From a checkpoint of a small transformer trained on Wikipedia: vocabulary 2048.
Each number is 50 + 15 x the weight over its row's rms, rounded and kept within 0 to 99. Layers, rows and columns count from 0. The size before them is the row's rms in percent of the matrix's.

# up: layer 5 MLP up, 384x96, rms 0.202, rows 50-85, columns 0-95
# down: layer 5 MLP down (transposed), 384x96, rms 0.0502, rows 50-85, columns 0-95
up50 102:36 45 59 63 61 58 51 44 41 47 36 45 50 59 68 68 38 35 38 67 59 33 74 56 70 71 67 37 48 67 64 43 43 67 74 50 53 35 22 48 39 70 61 50 64 59 36 50 60 65 44 64 29 22 51 22 23 25 40 77 66 61 48 46 26 30 28 48 71 44 61 85 45 36 44 80 58 36 54 41 39 30 29 38 73 60 56 28 44 33 57 40 38 65 67 52
down50 117:65 31 55 23 59 48 23 56 58 66 68 42 68 51 46 25 32 54 71 59 53 57 65 37 48 46 28 41 50 41 60 48 53 54 49 26 42 17 36 59 71 33 23 46 67 50 68 80 57 38 46 48 58 58 70 60 59 71 58 57 22 84 30 29 44 67 20 52 41 74 68 29 38 46 53 55 56 34 51 74 63 37 32 69 31 56 55 39 52 50 46 25 51 54 70 58
up51 104:80 60 75 34 47 51 41 55 49 15 54 47 43 54 40 24 84 29 68 46 44 34 43 63 63 48 56 67 27 42 33 35 72 62 55 56 58 43 44 85 38 59 46 56 61 55 76 56 29 43 21 29 21 46 65 53 37 27 58 55 38 49 35 72 66 36 38 39 50 56 61 50 55 37 61 36 71 35 69 32 39 53 64 56 69 43 76 49 70 60 72 28 48 41 42 52
down51 104:52 64 43 42 41 54 59 53 48 58 22 20 28 58 72 62 44 57 36 58 61 66 39 45 44 57 71 36 54 07 41 61 29 44 49 49 84 50 53 51 62 73 38 06 55 48 39 51 69 55 68 58 42 57 51 46 37 27 47 40 53 62 28 50 50 75 85 56 55 33 49 64 39 44 25 45 64 47 26 56 28 45 64 64 56 61 59 62 38 60 49 68 82 54 25 42
up52 109:53 53 78 51 61 33 48 51 49 57 72 38 37 69 68 59 24 51 44 63 71 21 31 41 68 60 46 69 50 42 59 33 34 42 56 22 58 38 69 53 58 38 16 37 59 66 41 54 54 41 47 66 54 66 42 23 70 44 47 41 36 27 40 56 58 60 30 54 43 32 66 60 93 50 72 63 86 49 31 43 34 18 68 52 45 66 62 44 60 46 33 59 56 55 60 38
down52 113:56 60 54 53 43 39 54 87 31 46 35 59 70 18 71 59 51 74 48 26 71 31 57 42 44 45 52 49 42 48 57 14 54 50 72 45 46 42 53 08 63 42 57 52 54 60 33 43 31 46 33 56 58 64 52 88 51 40 32 54 66 68 33 34 47 60 45 39 47 64 42 72 21 39 48 79 53 41 55 54 84 52 40 31 31 60 65 39 54 60 66 35 65 64 35 49
up53 101:14 40 24 66 85 52 33 48 67 30 47 54 63 30 55 56 76 33 48 32 35 50 14 44 53 31 67 52 73 43 37 42 60 53 34 74 50 51 51 64 55 73 52 33 24 63 36 52 85 54 57 69 68 66 31 56 48 50 25 59 35 44 51 61 57 55 59 38 71 81 54 29 48 39 52 74 52 54 68 60 45 47 24 52 42 31 42 59 39 43 36 38 36 60 59 56
down53 097:34 62 84 17 36 17 72 58 33 64 42 49 50 64 59 43 48 67 41 21 60 47 30 47 70 47 33 45 75 34 41 46 31 45 47 56 46 49 79 62 54 44 46 50 43 59 66 69 34 37 34 41 58 54 43 59 66 63 46 44 37 73 41 75 63 46 37 63 17 55 49 24 61 70 67 56 31 37 51 74 66 39 21 61 58 32 79 42 42 55 53 57 73 47 62 40
up54 101:62 57 47 58 50 42 57 22 59 58 35 85 44 75 52 54 60 65 57 47 72 43 50 62 57 40 55 41 62 35 39 55 80 47 13 54 36 26 38 44 50 68 50 39 56 96 11 71 59 53 33 72 52 43 44 37 27 41 60 52 15 27 28 37 29 48 39 47 53 37 62 48 55 41 60 45 81 51 57 37 83 41 47 59 57 47 45 45 44 49 53 57 57 47 35 67
down54 095:47 51 61 68 66 23 60 46 22 47 71 46 33 46 53 51 41 37 14 52 41 57 46 39 32 53 54 43 35 56 77 32 45 80 40 60 31 23 59 73 60 30 33 54 74 43 59 42 66 74 46 43 38 47 45 54 60 47 47 35 12 60 97 68 52 72 46 48 53 56 58 57 40 40 55 52 37 67 78 59 42 34 32 64 59 73 29 64 51 51 27 51 48 53 48 45
up55 088:49 28 59 40 52 25 41 51 56 45 56 42 61 72 33 56 40 43 32 58 52 56 36 55 43 74 50 23 68 20 55 51 72 29 28 55 60 40 74 39 65 32 52 41 28 51 89 46 41 30 72 54 49 24 42 61 39 30 32 36 59 47 67 61 44 43 51 57 65 60 40 50 71 73 64 44 78 33 52 35 63 37 38 40 73 53 30 46 47 59 82 70 62 76 69 39
down55 087:59 44 81 45 20 52 29 68 34 35 34 35 52 52 51 61 46 32 58 87 50 48 56 50 51 49 89 48 60 73 73 55 40 53 51 43 51 67 52 28 42 51 66 55 71 42 54 70 69 55 64 69 35 49 61 49 67 41 40 30 55 51 29 54 34 60 52 32 54 95 26 60 31 36 39 41 60 25 47 49 80 69 55 34 28 52 63 46 26 43 48 37 44 41 51 30
up56 121:71 68 53 75 50 54 22 32 51 51 35 72 84 71 39 62 45 40 46 32 25 74 51 17 36 48 53 89 30 59 80 68 45 45 52 37 38 75 54 30 56 28 30 80 72 60 62 72 42 45 40 40 43 50 37 47 48 28 47 68 52 31 36 53 41 41 51 33 45 56 42 50 39 46 54 66 72 45 29 56 33 34 51 61 46 40 46 53 52 37 51 53 64 50 68 74
down56 113:42 43 51 32 33 49 46 41 45 34 72 54 50 68 57 59 25 46 54 57 35 44 50 26 55 32 71 26 34 65 49 67 57 50 54 50 41 62 33 43 38 35 31 36 90 55 40 35 34 45 42 71 56 72 52 32 54 49 48 48 60 48 65 27 51 51 18 46 62 45 33 54 43 51 56 95 43 36 50 62 72 61 51 45 65 75 42 83 47 86 75 64 54 64 19 51
up57 100:37 45 50 78 41 60 61 68 12 42 17 35 25 56 40 42 55 68 30 55 47 58 32 46 68 61 49 56 45 73 53 53 53 25 65 37 35 32 36 33 36 20 70 57 29 39 36 65 58 68 42 57 52 53 41 51 59 60 73 76 36 41 15 50 46 32 47 67 85 60 49 70 49 61 40 80 54 51 65 68 55 57 65 47 60 58 48 61 38 57 30 36 39 63 60 34
down57 098:51 69 43 48 54 50 55 55 69 54 49 90 55 49 60 77 39 29 45 38 58 56 78 54 25 39 67 54 61 12 12 68 72 49 40 46 44 60 56 60 58 52 35 33 51 57 54 84 50 49 71 59 59 43 54 42 28 20 46 36 65 57 68 58 34 19 32 61 58 40 41 30 74 37 56 24 47 53 33 49 42 60 63 45 52 41 39 33 54 44 79 37 45 66 38 35
up58 100:45 64 68 44 38 50 36 17 64 34 84 46 43 42 49 44 50 49 52 46 40 70 44 58 37 38 58 41 69 23 42 45 57 68 83 78 60 52 49 56 55 62 36 72 33 41 29 55 39 27 36 60 46 24 28 39 76 42 29 75 34 56 57 42 44 35 57 27 47 88 58 50 31 66 41 48 67 41 66 59 25 66 68 63 45 58 60 69 70 53 53 70 56 31 43 42
down58 113:44 73 53 38 42 59 51 44 50 50 34 54 50 62 58 24 69 55 58 54 45 63 40 40 70 28 14 65 71 34 65 35 44 33 68 44 77 80 65 54 29 24 82 26 30 27 66 64 42 46 74 41 52 49 37 53 60 65 46 48 50 70 37 52 89 69 48 36 47 38 46 61 48 44 65 20 49 58 35 52 67 28 55 39 35 47 58 37 80 58 45 38 54 43 36 42
up59 118:57 46 38 42 73 64 23 39 55 44 62 40 59 64 44 74 47 67 51 55 55 64 58 47 70 61 56 34 59 76 49 64 34 25 52 54 52 43 52 57 51 68 24 62 08 41 54 64 62 18 51 74 53 42 66 30 49 43 46 14 39 47 43 37 47 40 47 63 40 63 36 67 68 64 48 66 55 67 72 74 38 39 33 63 63 29 22 51 26 55 32 72 23 41 61 44
down59 117:40 51 49 36 18 29 50 43 46 49 58 45 17 41 36 31 43 73 46 65 43 40 54 66 29 34 62 69 43 42 51 43 48 61 46 34 66 55 68 63 47 48 68 37 19 33 61 39 68 71 46 58 34 61 48 43 52 87 32 62 40 20 67 54 58 79 38 78 74 47 72 37 51 56 30 63 41 69 47 52 34 42 41 72 92 60 41 49 67 50 50 40 54 51 41 33
up60 090:68 91 59 52 59 27 72 61 44 75 39 35 67 29 28 60 57 51 57 65 59 52 46 60 80 81 74 56 48 29 52 47 38 48 33 71 43 31 41 72 47 59 51 51 57 60 38 35 57 44 30 30 76 30 65 74 43 52 50 42 59 63 30 39 40 47 35 53 49 33 36 37 81 39 15 35 21 42 52 29 39 57 69 48 40 42 31 60 51 58 56 63 46 57 44 54
down60 090:78 53 54 51 38 59 46 24 39 53 38 48 24 76 43 19 75 65 47 52 48 55 68 31 38 49 82 69 33 56 69 37 29 64 62 27 23 52 67 33 62 73 54 59 49 45 44 67 69 51 37 57 29 55 60 29 38 47 46 51 57 16 55 50 28 48 61 75 58 82 55 59 52 38 55 74 42 34 41 51 67 57 64 50 61 30 40 49 67 58 36 39 31 45 29 30
up61 095:61 59 69 56 68 78 56 34 31 67 68 34 51 56 33 53 38 54 41 47 49 50 38 75 46 37 53 52 49 32 79 29 47 76 56 52 51 44 53 43 38 49 45 69 22 27 62 54 42 16 52 54 68 49 46 74 66 65 55 51 49 15 29 38 38 43 67 48 37 53 31 68 42 46 42 51 42 55 58 33 65 73 40 31 71 47 11 67 55 63 57 47 16 53 61 81
down61 094:47 61 69 57 64 46 30 53 53 55 61 46 54 47 64 67 37 59 53 41 57 39 66 54 42 66 65 33 45 51 54 31 30 29 30 35 41 14 53 52 73 26 50 28 37 68 20 74 63 43 15 47 48 75 61 44 32 49 53 38 56 47 32 36 68 43 46 50 58 83 89 49 61 55 29 53 53 28 55 83 61 65 43 43 49 38 51 39 75 61 73 29 59 62 48 36
up62 114:69 34 54 32 83 52 70 47 62 76 73 80 44 40 11 70 37 54 42 30 63 34 38 59 75 63 47 63 53 94 49 38 40 45 49 53 46 55 59 33 79 59 44 32 51 31 34 49 57 65 60 34 67 30 40 55 32 39 64 81 47 39 48 60 35 38 26 54 53 57 61 17 38 45 44 47 42 55 51 22 47 37 43 62 61 45 65 61 53 45 42 45 39 39 52 60
down62 115:43 43 61 57 42 60 34 48 50 24 35 55 53 59 62 47 49 30 98 62 60 41 31 37 37 46 39 47 44 28 42 70 36 54 68 28 43 85 68 71 64 24 54 38 40 51 32 23 58 61 55 73 38 75 54 33 42 47 32 52 54 43 61 67 68 75 42 37 66 46 59 49 43 48 57 68 38 53 54 49 43 34 66 56 41 72 47 61 53 78 49 27 45 68 45 08
up63 090:51 41 40 74 83 26 50 18 73 51 58 54 97 37 49 70 43 48 24 61 52 49 30 48 64 35 26 62 69 65 60 50 57 77 48 54 32 59 19 67 34 27 49 42 56 67 70 61 34 31 52 66 52 51 23 34 50 34 34 53 40 28 71 48 75 28 39 41 62 64 50 48 38 57 46 39 50 34 68 41 45 60 65 44 52 29 47 61 58 63 52 59 64 54 47 41
down63 101:66 47 49 27 29 70 64 60 58 50 56 22 80 57 77 50 54 85 57 42 74 45 50 40 55 71 47 53 45 54 50 45 24 35 27 32 35 59 53 23 45 95 56 68 46 51 51 41 25 52 39 95 51 53 48 30 48 46 35 62 55 61 38 30 48 49 42 37 35 75 31 44 50 49 94 54 37 46 41 44 40 62 57 63 35 45 46 48 50 55 53 47 56 28 50 48
up64 109:61 28 64 39 42 35 34 23 98 54 59 38 37 52 46 37 52 54 64 65 44 51 66 48 64 43 69 83 56 51 51 39 55 74 61 64 71 55 64 61 44 43 63 47 63 30 40 87 48 25 58 79 38 55 44 13 42 45 47 31 52 35 39 50 37 39 58 69 46 50 64 46 51 50 36 40 34 38 40 64 48 47 25 37 83 48 66 47 75 31 44 29 53 64 39 42
down64 099:56 56 39 58 61 32 71 42 24 51 28 71 71 43 59 55 44 38 66 47 58 38 49 55 28 48 31 31 70 81 40 34 43 29 30 54 50 64 40 32 38 61 55 65 69 70 59 57 52 51 15 09 46 48 55 43 62 41 40 63 47 37 46 42 50 46 50 63 45 78 55 64 72 45 19 45 25 65 48 31 52 58 75 54 72 78 36 42 35 41 69 37 69 66 56 64
up65 096:51 56 48 65 67 52 70 53 70 58 38 42 54 48 34 09 46 51 72 43 58 66 52 43 49 37 50 32 12 68 49 54 37 43 58 55 54 46 34 34 30 57 49 69 50 80 54 30 50 57 58 43 45 62 36 63 20 32 63 72 44 50 40 56 50 09 55 70 32 77 55 34 37 48 70 51 68 84 22 46 39 53 43 60 32 56 56 46 78 47 39 44 70 34 70 60
down65 112:68 38 41 40 55 30 58 45 36 37 63 61 65 51 27 45 68 39 50 50 43 50 63 31 17 35 67 57 49 21 45 55 25 56 59 55 38 68 64 32 51 44 56 42 83 59 55 23 61 40 57 54 53 49 58 63 57 75 65 33 83 49 53 58 41 33 40 76 70 46 42 16 69 47 42 31 82 54 23 86 50 65 37 58 59 64 59 49 35 50 46 48 64 29 31 60
up66 093:46 46 83 35 53 45 70 46 56 21 52 44 51 59 63 41 68 66 44 70 49 30 39 49 55 56 65 42 64 84 61 40 35 48 38 64 63 41 31 63 52 27 08 62 73 39 21 35 50 60 31 51 39 55 65 58 28 31 38 76 53 60 58 53 40 73 76 35 32 49 43 49 36 39 64 82 40 55 68 58 53 56 15 40 66 53 67 45 55 34 41 33 35 44 54 60
down66 095:72 37 26 49 62 47 62 72 59 70 61 76 61 60 33 28 19 45 64 64 54 35 75 67 44 67 57 42 50 43 63 50 46 37 33 46 61 43 65 36 38 63 57 16 52 15 39 66 56 58 76 55 47 48 47 53 39 52 53 58 25 48 64 50 51 11 64 45 52 46 57 26 78 36 42 34 56 66 63 43 23 43 40 72 51 50 31 61 54 32 44 78 70 54 55 32
up67 091:59 38 39 68 22 43 63 53 32 35 70 72 72 48 49 38 23 77 71 66 44 78 65 65 55 34 36 55 53 55 44 29 42 52 47 45 47 23 43 35 23 44 74 49 42 66 49 35 70 55 78 58 48 52 59 57 73 36 71 70 43 42 40 53 45 38 47 54 53 43 52 50 64 52 65 41 34 47 43 09 47 44 65 28 43 77 53 70 43 66 23 39 45 44 15 48
down67 091:44 54 45 71 75 64 67 51 84 80 43 49 46 27 52 60 57 55 56 43 47 43 64 44 31 42 64 34 40 56 53 68 61 35 44 49 33 46 58 69 70 48 31 58 50 47 53 24 53 33 40 85 49 61 37 64 26 39 45 39 56 67 76 39 55 11 52 84 55 36 31 61 49 31 46 53 52 35 35 83 45 62 29 29 38 37 32 40 60 40 53 46 54 34 67 76
up68 097:16 34 25 81 69 19 63 45 32 61 33 38 51 48 76 37 70 61 53 35 47 65 47 43 45 20 38 39 50 84 42 33 56 64 50 43 38 38 26 46 34 60 51 52 51 42 77 44 40 60 28 54 30 65 53 87 42 45 50 38 49 35 57 39 57 42 68 60 58 72 42 67 61 22 76 45 45 53 53 50 61 65 53 49 76 67 50 42 63 31 46 38 57 72 61 58
down68 093:56 65 49 33 53 59 41 62 35 40 40 61 39 64 12 68 69 40 62 61 66 47 63 59 64 49 10 36 47 15 61 41 44 46 77 45 70 66 44 59 44 29 71 28 26 42 36 61 63 49 56 67 55 44 37 53 42 66 61 68 57 59 45 77 34 43 76 63 37 37 30 31 64 63 50 29 41 72 25 39 31 49 54 58 34 56 49 69 42 47 47 24 76 60 64 59
up69 125:39 51 76 64 37 43 14 42 59 59 63 40 56 19 49 25 19 28 39 76 54 74 58 43 52 44 72 72 40 54 39 60 65 56 27 58 32 34 36 42 36 64 41 30 63 58 53 53 33 43 53 36 56 62 27 58 35 58 59 50 76 51 78 51 36 41 47 57 84 57 69 44 42 46 19 64 57 47 40 72 49 40 44 57 61 70 50 37 51 57 54 80 34 39 48 76
down69 123:49 36 76 57 64 28 61 59 31 59 44 50 39 68 46 46 43 31 32 45 55 29 52 47 62 55 53 58 67 38 32 41 31 65 55 78 62 29 51 49 25 44 48 40 62 74 33 63 32 41 72 29 62 66 43 47 52 60 27 67 35 61 40 18 49 58 47 95 61 70 71 36 28 52 29 54 40 43 56 58 35 29 35 42 62 91 55 58 34 53 65 58 55 45 47 73
up70 093:36 39 32 26 65 39 62 69 54 35 62 43 52 41 30 76 48 55 63 64 59 73 44 12 68 34 50 64 83 31 48 52 55 38 85 55 57 34 56 59 71 46 58 34 54 44 38 25 44 49 64 54 45 53 53 68 61 26 48 15 63 38 53 47 52 40 60 51 32 56 45 61 67 47 56 31 69 50 70 43 33 48 51 72 56 34 35 29 52 45 72 23 29 71 38 79
down70 097:55 80 57 51 36 50 39 20 62 53 73 74 36 60 60 43 48 66 41 56 45 17 40 65 42 41 31 25 59 68 36 70 18 66 55 42 55 49 45 54 27 50 64 83 39 33 64 72 71 60 22 52 43 47 36 38 27 36 63 46 46 76 55 40 35 35 54 19 47 71 49 61 43 48 35 69 51 59 66 30 55 66 48 56 36 49 55 57 43 42 72 63 55 73 27 62
up71 094:69 71 63 66 85 59 18 36 00 58 43 47 56 49 59 63 61 43 31 71 53 35 30 46 52 41 47 54 43 20 58 37 64 80 39 35 65 54 32 52 64 34 37 50 50 69 36 64 71 60 59 47 54 44 36 47 60 51 57 58 35 21 37 58 31 68 63 53 46 57 51 44 42 52 71 51 48 65 46 46 48 49 47 78 24 49 42 60 22 71 53 46 48 60 19 54
down71 098:47 34 31 50 51 41 26 64 62 43 56 51 62 31 46 39 61 50 74 50 48 66 82 62 82 48 47 31 28 58 84 51 39 60 31 45 35 39 65 62 34 53 62 29 45 55 26 23 59 39 59 62 48 19 61 36 58 67 68 50 69 58 57 66 63 50 41 68 66 41 25 51 61 41 19 73 50 24 51 68 52 35 54 22 72 39 26 61 72 58 52 49 44 46 67 42
up72 105:52 72 41 47 46 20 45 49 78 32 35 54 59 28 82 66 44 70 58 44 40 77 38 38 30 57 33 64 52 76 36 40 53 85 76 73 40 55 34 34 45 27 42 43 41 61 72 55 64 34 33 50 38 33 56 51 64 64 54 49 38 38 33 47 50 64 37 51 34 54 31 43 61 56 97 31 57 67 60 62 49 49 38 51 41 60 49 43 30 51 58 51 40 30 80 39
down72 100:61 43 61 61 39 64 60 76 48 51 25 57 42 79 06 51 40 29 58 62 51 52 50 70 69 30 73 56 60 39 58 69 41 31 73 21 64 64 71 35 63 54 49 03 58 51 38 71 48 45 56 49 46 39 50 21 27 46 50 76 65 64 63 71 47 40 57 46 45 49 58 33 49 46 50 40 55 37 48 35 22 71 56 46 68 43 53 48 23 32 44 45 52 49 41 58
up73 099:55 35 59 57 54 46 64 28 55 45 67 48 46 56 65 14 38 49 49 75 50 42 68 72 60 59 62 44 54 52 54 41 28 13 42 50 78 55 44 72 53 71 72 45 26 59 59 51 49 45 18 65 30 79 55 53 43 43 46 55 25 43 66 16 57 32 56 57 66 37 54 41 49 48 37 29 39 65 53 85 46 55 50 39 56 43 79 25 46 47 20 48 75 68 52 53
down73 097:49 63 79 30 41 53 58 55 51 55 57 56 70 43 44 61 32 57 16 53 57 59 53 36 44 30 77 50 31 62 79 31 65 39 70 30 18 43 39 45 64 57 20 56 75 83 39 63 56 36 82 34 71 49 64 51 66 56 45 46 50 48 52 40 53 51 35 57 50 71 50 39 41 39 68 72 39 27 51 33 65 42 25 70 22 45 41 43 39 46 47 41 48 61 19 52
up74 090:65 40 47 66 61 26 32 55 41 49 66 37 44 49 34 49 68 44 27 52 63 83 33 55 76 48 46 48 28 54 49 61 52 40 54 58 30 57 59 50 32 59 37 63 53 65 53 52 60 33 42 19 64 26 60 34 52 69 46 50 34 72 47 31 51 36 76 46 76 70 43 83 37 58 51 24 64 70 64 42 32 24 72 63 57 48 42 24 52 65 76 48 27 69 52 28
down74 093:48 73 71 29 50 51 44 24 45 57 56 63 60 27 72 42 48 66 44 38 66 48 66 62 52 43 77 55 41 72 67 52 47 40 39 51 27 36 49 45 45 42 61 81 62 47 92 62 38 47 32 57 42 42 49 44 62 27 69 30 47 15 59 48 44 37 17 57 36 70 59 56 57 52 53 46 45 47 31 65 56 39 59 25 39 58 18 69 44 38 49 90 35 41 67 51
up75 100:42 41 14 51 60 40 38 30 37 64 42 40 53 63 43 59 47 50 44 25 65 50 68 67 55 60 43 54 73 75 47 39 58 56 47 90 61 41 48 59 29 54 56 46 54 50 36 38 64 30 56 50 59 41 81 31 31 12 43 39 75 36 44 35 54 45 65 71 58 54 83 21 58 57 63 27 24 59 68 48 44 59 70 29 39 62 41 60 64 37 45 50 70 43 67 29
down75 109:56 70 47 61 32 39 51 46 67 56 33 43 62 49 45 68 64 46 36 46 51 54 51 43 29 55 36 40 38 51 32 30 23 47 61 62 22 56 78 76 54 47 65 42 71 37 53 42 50 67 54 68 47 44 53 47 61 55 52 49 50 32 26 66 75 40 62 59 24 67 41 75 42 40 62 62 50 70 22 60 25 33 58 56 79 69 51 14 48 58 33 42 30 64 05 59
up76 100:85 31 41 35 52 45 75 46 30 14 56 61 63 49 40 40 47 52 56 48 45 65 56 62 47 44 24 76 55 47 79 47 48 61 50 39 27 36 61 21 33 59 36 63 33 61 38 41 53 28 62 38 49 80 23 32 65 25 54 37 57 76 49 63 31 53 39 56 54 65 65 58 52 53 30 77 66 47 47 51 51 29 51 30 78 75 38 60 47 43 74 53 55 39 53 62
down76 100:69 61 50 62 67 49 26 39 43 59 19 39 68 60 36 68 24 51 74 67 40 31 55 35 65 51 48 58 13 41 50 78 43 59 42 30 30 44 55 50 52 51 27 50 50 40 57 23 45 81 52 44 27 56 52 51 42 39 43 57 41 43 55 59 64 41 57 61 68 48 23 51 61 92 62 74 56 41 38 35 51 44 37 76 54 20 58 61 68 71 31 58 68 46 48 68
up77 083:54 63 66 43 21 48 58 44 31 22 86 57 28 46 55 49 53 43 31 55 58 51 25 32 47 66 33 62 53 41 63 42 58 35 25 49 55 68 67 84 66 37 38 27 61 25 32 21 47 30 63 63 68 58 54 63 66 52 65 36 35 45 54 35 40 40 39 63 33 20 53 51 64 51 65 43 33 70 70 57 53 66 53 37 47 56 50 76 56 63 29 59 48 75 68 67
down77 089:67 53 64 54 42 53 36 57 42 77 23 28 62 40 66 32 43 40 54 27 34 43 39 49 62 62 47 39 26 49 67 37 24 19 64 46 59 47 57 23 47 58 51 51 54 29 62 71 48 80 33 76 63 56 48 46 58 55 55 47 44 22 40 64 64 50 73 43 68 44 67 85 83 56 17 57 43 55 38 33 56 82 62 53 56 71 57 42 41 31 57 57 43 32 38 49
up78 102:68 17 60 64 69 47 45 48 76 53 54 19 32 62 55 59 63 73 48 29 55 41 17 43 66 44 39 51 41 46 68 50 68 57 58 52 46 52 40 52 57 25 33 49 53 28 64 63 39 42 53 42 48 26 49 36 34 58 38 45 59 51 64 63 61 23 67 66 64 66 27 22 39 24 79 47 72 49 45 59 69 36 57 61 81 76 35 66 38 40 54 40 31 33 71 40
down78 107:50 51 60 40 67 40 25 37 52 31 50 46 59 56 50 34 57 79 42 65 52 73 53 65 43 30 42 56 43 40 53 78 61 54 44 61 18 48 20 66 39 57 57 66 19 64 52 63 57 54 31 50 14 60 58 66 05 44 68 65 56 39 37 37 52 78 64 48 54 28 73 47 47 55 42 44 49 50 51 66 31 58 56 72 22 74 55 35 56 74 28 53 31 51 46 50
up79 096:48 61 44 42 52 50 57 45 60 26 56 45 71 33 56 59 50 48 52 22 37 48 69 40 41 39 57 57 46 45 29 68 65 47 57 32 42 40 53 65 47 40 55 89 61 43 39 31 39 25 44 56 33 40 68 54 52 64 52 65 47 25 74 30 38 54 46 37 99 33 48 95 34 74 50 53 62 43 50 67 42 26 57 57 49 46 27 44 82 60 64 34 37 46 50 78
down79 091:25 48 55 43 42 51 60 35 51 40 53 20 28 50 43 48 67 42 84 83 33 65 30 53 76 38 43 37 60 41 63 29 37 45 46 58 62 53 32 40 64 29 45 42 71 41 45 55 58 60 44 64 50 71 70 35 38 30 67 32 84 52 46 58 48 66 57 27 44 48 52 56 56 24 57 38 46 59 14 54 49 35 36 40 46 74 58 46 47 85 72 72 37 63 76 54
up80 089:78 42 83 54 81 35 48 69 54 33 72 48 44 56 44 68 27 54 60 64 44 47 28 36 47 70 43 56 47 79 41 59 43 58 59 48 57 42 50 31 37 43 67 55 70 75 55 31 66 57 34 51 34 37 38 72 52 40 33 39 36 29 27 08 47 65 58 56 70 31 17 51 61 44 50 28 15 47 46 52 61 47 67 50 47 48 64 48 40 48 67 59 28 66 61 59
down80 099:58 59 40 39 25 56 44 39 80 62 20 25 46 73 48 45 43 56 31 42 42 39 68 68 56 54 75 53 53 84 49 46 31 43 64 40 36 51 34 64 32 74 15 97 54 44 27 76 63 44 22 65 51 46 58 51 36 58 32 39 64 64 60 48 39 69 36 58 39 79 50 47 54 46 60 53 68 50 25 54 26 57 38 56 33 54 58 39 56 44 55 61 40 40 48 60
up81 079:37 40 13 74 37 39 69 41 22 65 59 71 55 47 81 61 22 50 50 69 52 47 56 45 46 37 49 30 64 27 59 53 81 49 30 53 60 63 52 79 33 48 75 51 64 66 59 68 49 42 43 83 70 46 47 30 32 62 51 59 57 64 41 55 36 33 46 45 48 46 43 43 46 59 35 65 56 45 68 20 54 37 33 37 41 31 30 56 64 23 77 46 37 55 54 63
down81 084:49 59 31 59 61 66 57 50 57 31 34 80 55 66 40 54 41 53 75 66 73 48 57 38 61 62 72 57 56 56 52 43 29 38 42 23 46 49 48 39 22 45 59 38 50 61 73 45 47 78 40 59 53 53 57 32 47 39 45 47 07 48 59 41 65 72 51 29 42 69 76 47 22 33 51 32 50 52 61 47 48 84 47 28 41 72 40 25 62 17 77 73 53 51 57 41
up82 103:42 32 55 47 13 48 43 52 61 42 24 40 53 43 61 47 48 54 55 51 49 34 65 53 51 56 82 44 61 61 56 69 70 59 53 46 99 52 39 59 50 56 58 38 49 53 35 51 58 24 59 47 52 54 42 25 56 74 56 56 60 41 58 31 22 47 75 71 41 53 29 49 74 84 07 44 69 39 43 48 26 51 38 54 40 55 59 47 48 63 63 31 74 42 39 23
down82 088:40 56 63 45 60 54 43 42 29 57 67 39 38 59 33 45 79 34 36 51 51 89 42 48 80 66 49 56 77 63 27 26 63 30 47 66 46 40 70 61 56 56 68 67 44 60 59 41 35 44 33 34 33 56 75 48 45 38 46 57 68 59 64 70 55 26 49 45 22 56 71 50 29 58 46 54 26 80 41 37 50 42 63 17 55 29 42 68 22 42 62 62 44 29 44 59
up83 096:58 29 95 20 51 46 38 60 46 16 33 62 33 39 48 41 56 39 66 65 46 34 53 33 34 44 35 42 55 41 52 53 44 42 69 67 62 46 75 60 68 11 54 30 56 49 64 37 46 56 48 72 67 73 72 53 51 50 33 53 40 61 57 44 47 42 25 52 29 43 72 29 55 65 46 64 46 57 55 82 44 51 56 53 83 33 43 60 30 49 27 49 41 36 61 75
down83 085:64 71 47 53 49 38 28 49 33 62 32 48 41 20 51 48 42 60 49 60 61 59 69 42 20 68 73 45 56 68 45 28 54 31 29 39 42 40 54 64 64 57 15 31 40 52 37 82 39 71 80 30 52 70 74 67 42 37 33 42 64 50 48 54 58 44 68 36 73 60 68 50 46 38 62 67 53 49 58 68 32 37 19 73 48 65 23 35 39 27 46 57 36 52 38 53
up84 108:50 60 45 35 58 20 15 75 42 38 59 49 77 28 74 53 59 73 44 62 15 53 50 80 46 57 29 51 40 62 58 57 53 60 49 60 59 44 62 61 35 29 57 43 62 46 45 51 22 20 42 62 41 40 57 63 52 33 57 45 28 52 46 50 45 62 62 55 39 80 60 53 67 59 40 48 47 42 56 67 68 42 64 45 29 36 62 14 51 74 50 29 78 58 63 23
down84 110:54 56 45 86 51 48 76 49 72 22 38 67 67 44 26 45 44 23 63 33 38 62 45 35 46 37 70 45 54 60 55 60 49 76 45 51 46 51 22 49 27 49 62 46 71 39 50 82 40 47 58 56 60 40 26 28 51 49 56 43 23 67 66 52 44 44 75 55 45 47 72 52 75 39 19 68 39 34 69 34 53 35 74 47 64 42 65 69 37 59 26 53 27 37 54 63
up85 111:59 42 52 52 56 23 46 63 78 58 60 48 62 57 39 24 43 17 94 53 66 46 38 36 67 41 32 58 64 45 49 62 48 50 24 66 41 54 58 60 11 43 64 40 49 38 39 57 55 43 58 58 41 52 36 27 39 11 63 45 29 54 71 52 42 67 42 85 65 58 48 34 46 48 51 52 65 60 39 33 61 65 70 62 50 68 56 72 43 71 46 38 38 27 74 42
down85 103:45 31 54 58 22 33 58 58 29 51 71 37 64 25 82 44 46 35 24 24 62 56 44 50 65 45 66 45 50 63 56 38 57 42 39 50 17 59 55 56 56 48 41 44 67 38 79 60 26 41 81 44 59 41 41 65 21 70 47 65 59 58 20 31 56 75 50 21 38 49 53 65 31 59 69 40 51 65 68 75 63 45 68 61 45 42 49 41 52 30 40 54 50 74 70 48